Each number is 128 + 24 x the weight over its row's rms, rounded and kept within 0 to 255. Layers, rows and columns count from 0. The size above them is the row's rms in percent of the matrix's.

# layer 5 attention value, 448x224, rms 0.397, rows 56-63, columns 112-223
size [104 105 105 111 105 110 112 115]
[[128 170 115 113 121  95 153 173 104 166 107 111 120 156 171 137 113 139 144 116 138 154 102 121 150 127 169 104 106 131 125  97 132 106 119  93 163 117 111 134  92 166 126 117 141  76 157 122 170 123 122 110 102 114 153 114 141 172  94 157 153 136 131 205 120 124 102  93 154 116 143 154 173  60  99 123 139 123  77 152 159 109  81 128 126 130 167 134 138 107 162 153 126 143 124 124 122 144 115 117 119 157 137 112 134 155 123 141 145 139 118 120]
 [153 155 100 140 126 133 107 109 127 129 127 133 125 114 125 137 136 143 151 140 128 122  98 143 125 116 149 128 113  98  80 123  94 169 123 121 125 116 100 152 106 118 161 170 133  80 123 134  83 136 150 133 150  88 119 122 124 146 108 133 105 136 152 121 126 105 128  95 111  91 114 122  86 104 176 131  74 144 148 100 135 161 145 133 131 119 103 139 134  59 135 130 119 141 109 106 154 116 132 158 132 161 136  91 115  91 127 107 135 198 167 189]
 [181 108 129 104  91 123  77 154 125 159 112  71 147 153 118 121  95 106 138 143 136 104 152 128 121 131 136 162 118 121 103 114 112  80 134 131 146 123 143 163 165 167  94 120 117 135 128 179 113 167 132 119 105 130 144 112 111 134 130 149 115  95 148 146 139 120 168 142 124 139 136 156 103 100 105 135 174 121 134 116 136 146  90  88 156 165 162 137 119 126 128 109 158 116 123  96 113 117 128  97 125 124 138 137 101 151 121 143 104  79 100 123]
 [100 184 132 124 109 138 114 156 107 107  96 161 105 165 144 106 146 151  87 130 137 154 125 178 112 110 126 133 100 120 131 135 121 122 119 159 149 137 120  96 151 121 148 124 105 131 180  90 104 128  70 130 140 172 119 148 121 131 118 135 103 146 108 162  86 126 141 126 126 126 149 130 112 125 111 125 125 150 109  62  80 143 139 125 121 122 117 123 156 145 116 132 101 117 102 109 117 145 164 119 108 124 162  95 145 145 127 142 131 198 102 127]
 [149 170 103 122 144 144 138 127 180 152 176 127 117 151 121 114 139 135 121 132 140 123 172 124 135 129  77 165 132  91 121 144 142 126 138 101 132 104 127 139 106 118  87 129  70 133 142 117 147 120  99 161 133 127 180 136 116 173 128  81 119 138 126 112 166 101 125 118 134 132 138 141 105  96 148 120 146 129 121 136 117  99 170 139  83 141 139 120 116 133 120 143 130 166 123 116 117  87 120 127 102 184 134 129 138 140  75 118 109 111 163 153]
 [147 127 187 125 178 111 139 156 111 112 138 133  85 133 140  70  97  95 135 129 113 167 120 167 124 126 114 137 159 149 174 112 101 127 108 129 101 156 102 133 161 127 121 100 165 114 121 105 155 138 138 112 136 137 156 105 126 108 111 155 126 133 179 126 144 101 121 115 124 144 166 131 128  88 113 141 118 124 123 123 134 112 145 141 149  93 140 100 143 143  90 135 135 163 105 153 142 152 125 155 124 143 166 131 128  79 130 117 170 150 138 105]
 [133 109 102 108 120 143 147 109 106 133 119 131 141  87 117 156 108 138 111 132  70 111 138  97 151 100 111 174 121 129 110 132 148 153 128 116 146  65 152 170 154  82  83 166 124 127 127 121 132 117 137 114  85 109 128 125 113 122 144 136 130 125 143 104  72 110  86 121 116 142 113 110 126 159 143 151 107 127 141 122 118 120 138 179 153 144 135 118 138 126 141 124 106 141 139 134 132 124  61 106 122  89 102 146 144 142 107 130  73 110 179  79]
 [153 129 136 115 110  93 120  91 130 139 123 141 149 112 130 133 141 123 152 144 104 114 135 125 143 131 141 159 111 191 125 129 118 151 117 116  90  89 120  97  89 180 149 145 113 115  87  99 159  99 162 150 142  85 104 142 128 125 105 127 125 100 109 134 110 165 140 150 135 111 124  89 131 160 128 164 112 120 128  98 137  74 103 147 112 147  94 115 152 175 148 121 164 132 140 127 153 114  97  85 115 175 149 137 133 123 125 106 120 126 133  90]]
# layer 5 attention output (transposed), 448x224, rms 0.436, rows 56-63, columns 112-223
size [102 106 102 104 104 113 104 108]
[[107 160 152 118 150 112 132  95 121 147 137 149 118  99 155 140 112 103 151 158 113 143 111 148  79 160 125 106 155 146 175 144 142  84 130 102 119 118 110 142  99  96 105 102 129 102 115 140 123 104  93  76 141 116  93 108 149 123 115 170 175 113 121  90 180 130 124 143 157 154  99 135 156 127 109  96 119  74 125 148 152  77 101 149 100 143 119 162 145 158 157 126 177 110 131 110 157 139 103 120 120 122 128  77 137 104  85  88 153 124 139 114]
 [150 171 114 142  83 161 128  87 131 103 100 106 131 125 162 119 117 123  87  97 119  87 158 114 148 102 169 123 178 110 150 163 130 129 143 127  89 125 107 135 112 137 151 150 112 124 175 177 109 122 154 168 140 124 120 126 129 149 123 133  71 123 114 126 134 136 114  99 105 148 128 124 125 124 155  92 114 107 123 107 128 183  87 151 134 170 104 173 115 121 146 152 111 141 121 129 137 152 129 140 127 158 120  83 142 111 124 129 114 111 114 140]
 [125 135 124 115 108  96 179 114 136 118 116 102  99 136 136 125 137  85 105 124 142 115 134  95 142 112 101 184  95 102 145 104 108 155 116 101 108  86 127 128 147 129 162 150 161 121 145 127 135 151 137 145 134 115 111 136 145 148 103 120 150 117 124 117 110 138 170 156 101 125  98 147 107 119 107 173 149  89 108 102 111 110 123  75 155 152 114 107 146 126 129 149 113  91 118 138 129 115 128 158 153 123  83 129 144 137  81  91 118 156 161 110]
 [115 130 142 157 143 126 103 173 145 134 136  75 167 101 164  99 157 133 160  90 163  96  65 116  93 141  96 106 126  95 113 170 134 126 115 100 158 116 106 137  91 119 160 127 147 124 126 132 144 128  95 125 120 141 130 123  96 169 135 146 113 151 122 131 125  84 151  84 156 127  80  93 100 114 111 139  99  96 128 128  72 130 142 157  98  90 113 115 111  71 119  98 121 105 134 113  87 104 149 106 133 148 147 129 147 136 126 138 140 123  95  99]
 [149 177  98 108 141 132 144 130 104 111 107  96 112 159 162 112 129 171 121 143 115 108 122 142 106 170 150 145 135 162 114  98 116 135 114 114  87 114 126  97 167 152 113 175 107 133 132 120 117 158 158 120  85 141 134 120 133  70  98 134  85 126 129 122 126 146 177 151 135 111  95 140  96 119 145 116 123 176 131 133 154 106 152 144 141 180 101 107 139 168 165 131 126 124 150  76 138  91 138 180 120 132 131  99 125 152 152 105 152 152 119 122]
 [ 81 123 165 127 148 140 149 160 130  98 129 123 120 134 127 133 141 113  75 128 126 109 111 139 151 108 139 127 130 136 123 111  99 159 161 126 106 207 121 127 139 160 105 137 152 133 126 148 134 203 117  91 114 151 155 146 166 128 162 137 105 177 148 136  92 120  95 107 141 130 129 162 184 108 119  81 122 135 143 131 143 169 158 166  96 138 114 108  82 104 129 168  85  86 120 125 118 163 117 136 166 136 157 130 107 123 140 144 118 136 138 130]
 [174 100 111 104  83 155 133 134 133 185  76  94 110 132 120 111  92  92 163 154  75  95 136 149 134 129 125 141 147 135 111 139 114 137 144 146 140 111 138 147 118 115 109 127 126 145 146 137 111 123 142 111 101 166 106 127 105 106  98 139 152 106 135 152 158 110 106 113 120 142 123 114 105 147 131 143  98 114 127 159 144 100 162 119 133  93 132 128  90 100 109 124 108 170 121 170 153 169 126 108  94 122  84 108 131 153 120 160  78 118 128 142]
 [130 112 100 121 105  94 105 113 128 155 161 103 115 104  81 110  99 165 146 103 134 141 119  97 174 136 130 163 164 115 114 107 103 138 155 108 177  89 130 144 129 117 150 164  88 163 154 122 126 102 180 116 134 115 144 133 116 152  79 160 146 140 159 152 107 172  94 124 142 145  82 110 169 100 141 158 151 160 154 137 105 128 153 132 117 156 110 120 180 166 131 114 145 110 117 150 118 143 134 154 143 137 115 130 192  99  99 127 124 130  61 172]]
# layer 5 attention query, 448x224, rms 0.382, rows 64-86, columns 112-223
size [ 79  80  77  84  74  80  84  88  84  85  84  80  94  94  86  86  93  87 104  98 103 105  93]
[[141 112 101 101 122 114 132 176  92 112 121 119 136 134 128 141 119 138 102 141 166 133  88 130 138 125 128 195 108 142 113 122 148 113 100 133 142 163 105 137 137 110 114 148 148 126 131 156  92 105 122  88 140 123 119 121 110 128 139  93 133 172 113 111 156 107 135 107 160  85  84 145 152 144 106 160 144 109 141 134 102 140  95 151 150 169 143  98 124 108 135 155  99  78  99 112 162 145 159 126 116 117 114 142 126 129 125  73 119 133 139 158]
 [111 127 129 120 132 151 148 124 132  89 117 152 165 111 155 171  99 147 123 138  65 102 110 127 124 155 120 131 123 118 131 123 139 119  81 126 107 151 119 139 107 149 157 116 103 115 152 107  94  81 123 105 139 118 146 120 135 135  68  92 136 147  94 126 134 121 139 145 158 162 124 169 122 126 125 107 124 151 171  96 128 136 169  86 134  89 143 119 112 145 141 163 161 142 117 117 142  89 152 116 179 116 103  65 136 152 117 142 148 127 137 164]
 [148 138 114  66 113 134 113 133 112 113 144 106 135 106 159 133 108 124 116 156  84 147 150 119 112 136 131 133 153 129 126 118 162 132 146 128 192 131 157 109 146 120 144 117 141 108 114 140 123 147 153 116 123 103 111 137 124 179 131 137  59 148 125 115  81 101  76 102 155 102 109 123 120 133 127 153 122 182 149 143 117 136 130 144 102 144 139 128 101 136  83 117 139 165 135 152 112 123 102 129 113 128 118 134 120 104 139 141 175 114  95 114]
 [128 112 143 138 109 125  75 145 135 117 118 118 136 118  94 139 132 122 135 128 111 170 167 130 163 117 141 154  82 152 115 124 123 148 154 128 160 146 130 142 150 122  95 139 120 132 115 140  69 150 158 126  85 129 124 168 131 151 111 139 131 164 107 111 140 108 151 136 167 130 152 161 105 148 132 117 146 163 136  86 136 115 155 144 137 139 124 139 102 105 161 128 110 132 113 161 130 158 176 152 147 151 142 175 161 161 166 123 129 138 145 134]
 [128 101 169 117 134 133 141 166  96 132 151 118 157 103 129 128 141 118 150  97 138 170 126 141 144 125 120 190 164 159 115 137 128 104 125 144 137 151 157 143 130 114 130 130 166  91 137 146 148 108 129 167 126 133 133 172 113  66 131 153  81 154 127 144 123 116 194 136 122  87 116 118 118 100 118 128 104 155 158 178 111 168 118  99 110 140 132 167 176 131 140 143 119  87  96  81 159 133 102 152 122 140 115 171 155 111 108  93 129 113 154 157]
 [166 124  75 123 141 155 162 134  97 133 106 115 172 140 130 112 147 103 129 121 137 152 108 147 105  80 120 160 105 152 135  94 126 137 110 141 110 136 107 161 165  76 109 162 141 130 111 105 139 117  85 149 156 113 111 120 103 113 125 132 173  89 129  98 136 132 137  96 162 151 126 135 134 157 129 169 146 150 114 110  87 139 160 116 133 147  92 134 124 189 162 136 119 133 144 105 160 122 150  87 177 122 108 112 143 149 123  88 126 133  94 115]
 [102 159 116 131 124 151 105 106 139 124 131 179 112 126 101 132 106 150 157 151 142  98 102 160  93 114 120 100 130 148 138  89 124 132 134 145  83 109 108 152 108 128 101 113 118 112 135 150 133  88 121 145 153 175 126 174 132 121 130 106 167 117 137 127 139 132 124 116 166 145  99 173 127  95 163 100 141 110 118 131 162 132 119 118 117 127 132 129 103 119 122 102 168 150 135 122 171 121 100 133 140 100 163 166  98 176 111  92 137 139 123 106]
 [131 151 171 129 133 138 107 106 113 133 137 148 118  86 138 144 119 123 150 167 109 118 147 124 111 139 130  73 169 107 122 152 149 143 183 119 130 157 148 126 128 141 159 137 132 144 109 134 129 155 136 123  86 118 162 138 141 144 137 138 110 124 117 132 100 143 110 111  80 147 124  85 117 111 164 151 101 155 123 120 192 109 147 121 127 121 100 118 126 119  87 127 152 127 112 130  73 139 112 132 145 121  71 118 131  81 134 148 153 102 156 119]
 [102 169  99 137 116 107 149 126 100  95 141  81 117  93 144 128 151 129 144 125 134 110  88 142 129 111 123 116 119 113 155 145 144 106 160 132 108  76 110 132 187  77 125 107 124 109  87  82 149 149 143 114 113 139  76 137 139 164 141 153  92 130 117 126 110 126 162 137 123 139 149 133 168 152 115 160 137 119 122  72 127 111 150 104 129 125  97 122 157 127 118 141 157  92 119 127 138 109 123 131 153 150  97 156 115 112 144  77 137 129  89 120]
 [132 129 103 158 147 129 166 134 130 153 183 128 102 105 125 120 148  99 119 145 141 184 164 133 174 161 135 111 136 120 116 124  85 140 133 142  75 113 115 142 112 117 171 133  90 138 135 133 109  85  78 105  97 114 124 147 121 130 150 176 124 145  98 115 133 150 130  99 115 128  79 131 121 114  78 110  95 185 132 126 106 121 141 134 124 127 147 164 134 134 142 152 174 138 179 126 129 126 117 114 140 128 127 114 122 117 109  96 114  69 133 144]
 [ 99 123 141  89 132 161 143 126 146 139 125 153 109 115 132  98 144 148 155 171 126 134 118 147  94 119 136  96 135 174 169 130 183 155 138  77  94 121 145 100 150 127 170  96 131 119 156 135 105 139 145 138 126 126  84 156 129 122 150 139 131 125 133 129 122 144 132 171 143 108 135 113 159 125 149 131 140 160 105 122 146 130 102 139 150 112 102 103 150 123  97 132 122 145  71 149  80 121 155  88 164 140 120 125 114 138 131 155 131 177 149 104]
 [149 148  79 168 129 131 108 137 114  96 132 103  88 124 145 108 131 128 115 124 149 119 135 100 140 148  74 181  70 125 149 123  65 151 115 168  85 127 135 108 127  95 127 141 141 134 102 136 157 138 128 161 114  87  99 148  75  94 112 108 127 120 114 135 104  94 108 114 129 149 115 145 158 137 129 135 153 127 108 136 150 124  92 111 117 119 123 111  83  97 162 137 116 149 134  70 158 163 160 108  97  89 112 116 147 132 132 149 143 114 107 139]
 [154 120  94 151 101 134 102 127 162 103 141 140 117 138 143 139 123  71 115 115 137 145 121 143 150 104 129 155 140 136 137 103 155 114 148 188 162 131 157 156 145  81 128 149 185 119 105 153 107 132 117 109 169 109 124 131 116  97 145 138 151 147 147 114 130  98 146 120 106 134 155 121 145 158 131 160 153 139 140 123  88 127 143 126  70 157 137 129 129 148 148 129 114 125 144 126 124 119 167 192 111  70  99 138 161 158  99 134 152 172 169 126]
 [160 159 156  91 148 150  98 101 103 118 126 126 128 127 115 120 130 133 121 122 120 119 143 140 111 132 126 122 110 121  97 163 174 138  92 114 142 121 161  87 140 175 170 151 143  51  94 122 111  93 174 155 137  89 123  98 166 134 127 132 107 108 154 126 115 110 129 133 146 147 117 120 120  96 117  94 109 132 160 142  87 134 108 179 159 168 152 142 135 123 136 100 151 148 101 116 122  89 149 135  96 130  97 134 121 112 121 106 139 135  99 104]
 [104 148 134 154 136 179 117 134 107 149 134 125 137 115 153 149 139 169 187 129 167 136 146 123 118  89  79 106  83 108 143 119 146 154 143 122 152 123 127 120 162 147 127  95 101 171 111 154  95 103 128 138  94  94 139 153 144 107 126 125 101 124 152 119 106 100  96 139 156 132  75 129  94 100 122 112 124 155 106  87 127 140 125 156 163 115 160 117 136 110 130 158 128 113 143  99 171 126 125 126 121 149 159 168 125 169 155 135  93 141 167 134]
 [150 106 128 137 167 137 119  98 124 125 165 111 121 130  77 107 106 127 123 118 132 118  98 134 134  69 145 139 116 102 152 144 136 145  74 126 141 148 132 134 169 155 129 142 149 115 174 140 103 163 142  91  98 151 146 137 109 121 104 108 154  77 122 112 135 145 124 133 137  78  80 132  88 101 106 126 134 117 139  84 122 104 153 103 151 120 106 148 131 149 108 104 146 149 161 141 122 121 144 101 169 144 155 128 100 121 145 147 159 121 150 128]
 [111 153 101 131 155 140 144 152 163 131 130 112 134  95 135 129 107 165 114 134 162 118 101 164 105 116 145  64 111 141 136 118 190 119 107 133 131 111  56 141 130 112 105  85 152 143 125 123 106 124 164 152 111 117 151 157  97 121 119 104 108 122  52 125 160 165  92 105 101 113 152 150 127 132 125 141 141 133 143 132 158 136 149 124 100 129 129 110 136 138 114 160 117 164 123 116 121 123 146 103 122 134 111 136  97 124 170 136 108  82 114 144]
 [119 117  84 154  93 129 165 174 141 173 122 149 176 116  90 113 122  89 103 106 137 120 152 104 159 112  90 107 107 136 144 120 141 123 146 143 135 110 119 178 157 123 134 112 127 121 138 103 142  61 139 126 109 134 159 154 130  71 142 117 130 130 147 109 131 130 118 129 153 125 137 145 123 115 133 110  77 119 136 109 147 160 145  93 142  99  84 167 135 119 116 112  90  74 156 118 131  85 125 190  90 150 130 131 130 180 117 138 162 135 174 149]
 [155 145 107 106 117 192  88 119 140  98 141 117 119 123 131 109 113 127 118 151 141 118 136  69 127 155 115 121 113 115 131 108 110 148  92 126 116 162 108  86 120 116 128 114 115 168 111 111 113 136 120 182 103 112 109 137  98 128 120 133 148 134 113 135 127 145 152 149 151 120 136 149 135 102 139 139 113 136  77 125 150 136  96  90 151 146 128 144 104 140 130 111 146 139 141 163 104 140  93 120 114 130 175 121 156 102 111 118 172 151 162 141]
 [142 132 101 128 112 105 169 100 120 116 192 147  70 164 129 115 111 134 126 137 118 136 106 127 145 135 111 163 140 128 107 123  60 112 129 135 108 128 105 154 137 142 160 181 130 139 121  99  96 120 173 105 101 147 108 131 138 121 121 100  79 159 129 126 108 148  97 139  84 116 136 130 122 128 112 112 137 125 108 136  63 122 109 172  77  93 143 119 127  86 133 134 127 119 125 161 104  94 124 121 109  82 136 110 128 171  93 141 135 147 118 171]
 [135 111 108 109 139 134 116 114 144 122 108 115  88 122 132 149  96  95  95 127 119 164 130 150 125 134 168 114 132 119 177 196 131 134 152 105 134 172 142  97 106 117 182 125  86 124 129 113 150 143 109 134 115 131 149 124 112 130 137 135 142 184 106 161 157  95 119 103 103 186 131 109 114 123 128 107 128  51 174 153 130 102 159  87 119 117 101  92 102 143 121 111 144 135 134 122 142  99 116 105 105 122 166 174 132 157  78 132 139 103 129 127]
 [104 125 116 146 111 149 161 123 142 156 111 132 119 144 112 138 158 113 118 141  99 123  98  81 146  97  83 143 117 114 120 103 127  97 128 110 140 150 134  68 102 106 169 121 146 104 138 122  94 164 101 110 124 147 133 140 126 100 148 144 133  80 117  92 140 120 126 133 148 143 134  99 112 116 112 108 126  96 185  99 125 136  87 123 147 101 115  71 127 116 134 105  99 187 144 121 163 159 110 166 120 115  89 128 146 142 134 131 135 148 130 155]
 [124 139 168  85 101  64 160 171 147 148 119 126 139 108 123 137 162 129 154 145 154  95 109  88 120 131 116 124 151 139 150 105 139 127 150 140 210 173 103 128 139 107 111 111 140 112 121 166 110 140 152 136 130 146 156 124 129 138 119 112 135 125 145 115 106 104 122 106 120 111 120 136 166 129 110 148 154 135  95 115  90 115 129 141 124 111 143 111 133 123  95 144 161 107 136 125 158 119 136 129 131 169 126 109  93 121 145 122 145 126 128  71]]
# layer 5 attention key, 448x224, rms 0.375, rows 64-86, columns 112-223
size [ 83  76  77  82  78  75  85  85  85  87  93  78 103  88  89  89  93 110 102  99 108  95 102]
[[113  97 101 124 144 131 162  89 165  89 111  94 152 106 199 106 139 126 149 159 155 117 167 163  83 110 117 144 148  89 121 134 105 100  99 116 130 128 131 126 164 120  92  84 164 139 113 129 165  97 157 100 134 111 163 163 119 127 110 107 118 138 118 104 151 125 136 133 139 118 149 132 134 137 143 150 193 143 141 110 101 138 170  95 113  96 122 152 129 141 138 142 145 142 163 115 143 143 138 110 142 157 161 155 101 110 142 107 166 146 126 142]
 [159 113 142 121 106 112  83 154 126 131 153 146 115 153 139 111 128 136 137 133 127  90 119  89  72 120 115 104 128  93 100 131 134 140 155 121 127  92 126 127 105 148 114  89 127 132 101 128 144 139 124 114 118 167 109 158 103 119 134 167 114 102 128 128  97 164 142 101 110 153 145 120 120 167 146  98 137 142 134 141 141 126 111 116 142 168 122 141 147 144 142 156 166 108 160  97 134 154 101  88 124  95 154  94 108 158 109 162 115 105 135 113]
 [111 134 159 100 138  85 116 111 134 134 153  98 123 165 114  96 132 129 125 131 110 119 114 154 140 152 127 134 125  91 102 111 123  95 130 138  83  96 113  79 145 132 118 131 125 143 104 141 140 131 170 145 112 101 154 135 116 186 112  90 137 107 107 105 121 104 112 106 111 132 111  86 183 140  89 148 121 107 152 107 122 146 105 115 130  99 118 131 134 131 130 110 121 123 136  88 123 105 122 132 113 132 111 104 145 144 118 145 155 125  99 103]
 [124 119 149 148 156 149 133 130 126 134 166 117 119 119 119 153 121 139 108 190 144 161 125 104 160  96  92 117 151 131  72 121 145 118 152 126 146 131  99 145 120 158 140 150 141 158 109 123 113 117 162 110  89 109 158 137 120 132 114  80 116 135 134 145 165 111  90 160 144 149 120 127 113  94  98 124  95 138 112 124  81 109 155 138 168  69  97 107 106 112 150 167  97 110 127 133 175 183 117 118 162 120 119  99 130 143  86 138 171 122 139 120]
 [ 76 152  90  96 128 164 125  84 144 128 141 143 161  76 129 146 121 148 140 183 138 140 151 101 118  96 126 119 169 146  91 130 106 142 127 141  87 173 112 108 107 125 171 141  90 150 124 112 100 103 150 166 120 135 155 163 114 123 131 164 153 114 129 101 111 109  85  99 126  84 142 144 168 117 176 142 147 117 115 121 157 109 164 119 113  57 123 104 122 138 134 147 146 135 150 147 123 147 141 103 153 123 151 101 128 111  83  87 137 170 142 144]
 [121  88 143 109 103 150 179 125 119  82 143 122 138 123 149 107 154 154 152  98 156 105 165 135 144 145 117 103 162  79 116 150 154 104 146 170 143 141 136 100 112 121 133 103 144  98  91 171 128 159 100 107 136 119 125 130 148  95 144  65 142  82  87 166 125  99 132 120 140  98 151 125 115  90 122 118 131 154 149 131 147 101 153 131 135 141 134 165 141 127 116 169 152 149 129 152 162 108 130  95 138 128 107 139 108 103 118 127  89 148 132 134]
 [158 130 135 163 140 141 135 141 125 121 116 144 109 139 111  73 142 136 110  77 133 115 109 126 141 147 131 134 119 118 174  95 172 129 159 123 125 133  84  93 124 160  95 107 132 139 150 138 130 175 100 104 118 125 109 146 114 149 117 143 110 124 118 124 125 174 182 158 111 115 115 126 118 120 116 154 138 150 145 179 140 164 126 134 125 159 133 117 104 109 142 171 136 165 156 120 122  78  62 119  97  94 168 160 159 156 119 160 114  95 120 154]
 [138 130 104 112 144  94  89 129 164 115 106 139 147 114 156 118 132 123  82 122 113 145 150  98 122 157 142 156 145 172 148 119 156 126 110 103 103 123 122 126 166 136 106 134 142  78 133 131 114 120 155 110 149 122 148 124 116 178  98 106 148 116 132 137 149 134 101 140  98 155 147 135 128 124 147 143 133 122 125 139 145 154 147 138 137 128 175 120 147  89 149 117 130 140 127 164  97  84 150 132 131 107 128 129 177 141 159 111 108 143 134  79]
 [129  72 108 112 120 130 119 175 129 104 128 115  67 100 121 143 121 174 150 137 169 118 146 116 108 126 143 137 102 117 119  95 158 128 133 108 139 118 154 152  69 141 128 126 134 106 189 175 125 106 150 123 135 144 123 131 122 114 120 123 133 100 123 122 107 115 170 131 127 126 110 156 170 115 117 132 118 160 127 123 176  91 176 151 142  95 145 148 127 106 125 134 118 130 172 162 140 109 147 166 101 117 146 156 133 145 115 116 168 162 115 135]
 [116 146 167 115 134 159 106 135 174  92 136 119 115 163 117 107 172 123 122 135  85 149 143  83 162  97 118 151 107 120 124 118  91 130 157 116 128  87 140 144  95  87 142  90 123 133 124 147 155 151 101 116 131 101 102 129 182 135 121 107 117 132 138 145 152  82 157 138  84 110 139 156  94 133 120 109 101 132 129 150 135 139 114 123 122 143 109 108 156  97 136 108 123 136 114 125 136 128 159 142 119 154 157 185 113 110 128 139 148 120  99 147]
 [106 129 116 103 115 114 132 112 103 113 121 158 145 123 178 148  87 135 118 138 179 132  95 186 107 149 154 147  84 135 136 132 142  93 128 118 105 170 125 144 155 133 131 126 167 117 149 124 188 197 104 127 132 133 139 106 117 151 139 136 172 125  92  98  89 120 101  96  61  77 162 148 146 111 128 156 144 109 141  95 150 130 138  72 116 132 118 186 128 133 122 115 134 128 102 161 117 110  95 152 144 105 113 122 126 142 125 143 137 126 158 140]
 [124 132 127 137 127 153 144 184 195 144 120 118 123 174 134 144 127 156  95 140 117  97 146 107  90  96 123 108 129 161 131 108 125 109 132 151  85 117 128 121 146 119 131 145 150  79 138 160 156 116 106 113 116 147 126 126 148 153 125 145 127 138 181 133 168 164 121 151 141 124 122 149  78 146 148 116 133  98 151 124 147  95 155 125 134 137 137 110 154 136 120 121 139 151 125 136 117 118 159  89 142 147 114 127 133 140 124 140 136 106 122  97]
 [168  99 148 135 106 135 161 128 146 137  76 105 139 170 108 156 152 114  97 146  86 138  97 160 151 107 146 138 121 106 166  96 113 105 142 123 165  87 158 107 101 108 143 134 110 165 132 119 118 110 120 124 128 114 127 130 121 124 139 151  94 155 133 100 127 132 110 121 139 154 107  62 119 152 118 180 135  99 133 107 110  91  83 128 125 158 136 152 125 129 123 126  84 139 112 152 158 133 157 121 151 116 105 150 136 120  87 142 133 137 107 111]
 [168  90 137 126 142  92 138 142 101 146 103 119  97 108 137 124 123 113 181 129 200 155 166 142 146 118 110 122  97  81 173 150 136 136 108 138 105 115 101 116 107 127 138  88 142 121 132 130 184 152 160 127 145 106 108 107 163 156 149 138 123 139 147 122 130 121 115 128 139 103  78 138 130 156 127 131 110 138 117 147 106 143 149  99 106 105 146 147  85 123 110 140 112 137 162  61  89 129 146 156 158  98 101 147 145 145 137 133  86 175 130 124]
 [108  81 161 140 136 137 103 118 136 126  91 182 108 134 136 131 122 103 121 134 129 111 108 132 139 111 109  85 132 144 120 106 126 131  77 137  79  83  84  99 145 155 139  95 132 156 141  93 114 133 144  90 150 102 146 138 177 102 110 142 162  91 125 161 142 169 132 118 118 117 139 122 106 155 153 132 131  89 117 178 103 157  93 125 137 125 101 102 115 125 139 160  70 107 146  96  92 116  96 151 145 140 119 173 144  83 165 112 124 130 131 150]
 [130  86  87 130 121 100 125 132 156 153 146 137 161  82 187  83 104 101  91 115 137 134 130 176 122 195 161 139 134 115 126 156 119 151 120 152 103 131 138 120 206  95  90  90 112 136 103 112 115 141 131 135  83 133 159 135 120 137 107 140 117 145 166  95 177 127 127 134 122 121 138 162 135 132  79 115 151 121  98 129 132 135 136 129 139  93 130 116 110 124 133 117 170 101 112  97 140 131 101  80 136 137 131 121 121 131  92 112 119 130 147 132]
 [111 177 118 155  86 166 132 150 158 100 113 127 115 128 137 137 124 145 171 135 116 120 172 149 133 108 126 133 113 107 134 133 135 129  85 126 135 116 122 153 127  95 153 133 127 158 153 107 122  88 102 139 115 123 144 160 135  81 120 149 140 105 120 150 168 132 154 123  97  83 110 107  94 123 111  95  95 118 157 121 142  97 134 139 107  67 148  99  83 144  99  86 130 120 122 123 114 114 124 131 188 135 128 124 160 120 109 126 152 119 132 140]
 [131 106 122 157 142 115  90 141 139 123 118 149 119 144 132 171 136 114 123 123 124 189 131 152  96 110  97 106 133  98 169 144 104 134 120 112 150 108 154 108 122 131 128 129 103 119 114 123 120 123  87 129  85 100 141 146 132 105 136 137 147 131 131 116 151 127 149 101 170 154 129 140  86 141 115 160 151 123 115 104 134 131 123 118 135  89  64 106 160 160 130 138 118 102  99 121 137 104 135 100 121 169 128 140 112 114 112 132 105 149 133 128]
 [123 124 119 145 106 136 138 144 125 129 130 127  97 123 146 145 115 110 157 161 161  93 111 103  87 107 176 161 153  91 136 152  79 140 122 114 154 186 155 110 107 123 120 118 150 123 142 100 162 114 111 157 134 116 102 127 164 103  95 145 139 160 117 162 130 120 143 129 109 119 174 137 114 119 153 119 148 127 133 114 110 110 119 114 131 127 140 113 121 130 114 177 112 146 131  96 116 124 194 127 141 142 133 139 105 160 194 107  94 124 141 109]
 [136 123 180 128 121 150 117 111 123 112 119  74 105  97  85 116 144 107 122 155 107 155 150  68 148 123 139 146 131 154 140 118 119  91 131 127 151 135 136  73  69 136 115 113 157 149 128 161 137 105  84 136 109 109  88  81 147 102 173 140 128 147 123 101 167 127 160 119 132 156 134  98 134 121 109 159 121 127 149 100 155 110 142 165 130 158 139 117 163  92  93  91 146 140 115 110 149 118 146 127 103 141 139 106 132 129  85 108 137 139 116 142]
 [160 144 107 104 131 108 147 123 128 118 120 113 159 135 120 131 117 166 135 120 128 108 122 157 144 105 101 125 108 133 119 138 109 110 162 106 143 108 109 142 144  95  72 152 118  99 119 119 128 137 137 191 120 129 146 117 123 100 108  72 136 129  93  93 122 131 159 145 123 125 119 119 136 132 105 154 118  99 118  93 115 113 154 164 112 160 133 102 154 113 109 150  86 162 127 138 160 110 157 151 151 162 169 126 123  97  94  80 128  96  89 123]
 [161 134 106 136 104 137  88 138 117 100 130 157 149  85 114 186 131 124 127 137 154 124  88 175 157 161 139 132  77 114 153 143 141 131 161 119 156 137  83 120 145 119 101 109 116 100 138 115 154  39  98 171 133  82 158 109 146 123  92 139 163 108 146 137 106 112 107 115 103  95 131 121 135 118 131 106  88 134 163 141 162 156 124 165 112 163 122  99 166 133 125 113  98 109 121 116 132 146 112 131 150 137 115  94 131 108 112  98 104 146 143 102]
 [117 129  93 132 168 109 146 157 146 115 140 172 110 132 154 124  85  97 117 124 142 131 153  89 107 157 126 148 108 194 126 149 152 120 125 117 109 134  80 155 148 137 102  93 122 140 146  88 126 151 138 171 143 104 112 105 111 131 134 114 142 132 135 102 135 118 136  82 124 159 105 154 136 108 137 115 133 132 102 163 126 104 142 162 117  82 118 139 119 118 122 120 135 106 127 115  83 113  90  84 143 124 130 131 120 100 140 120 150 129 119 129]]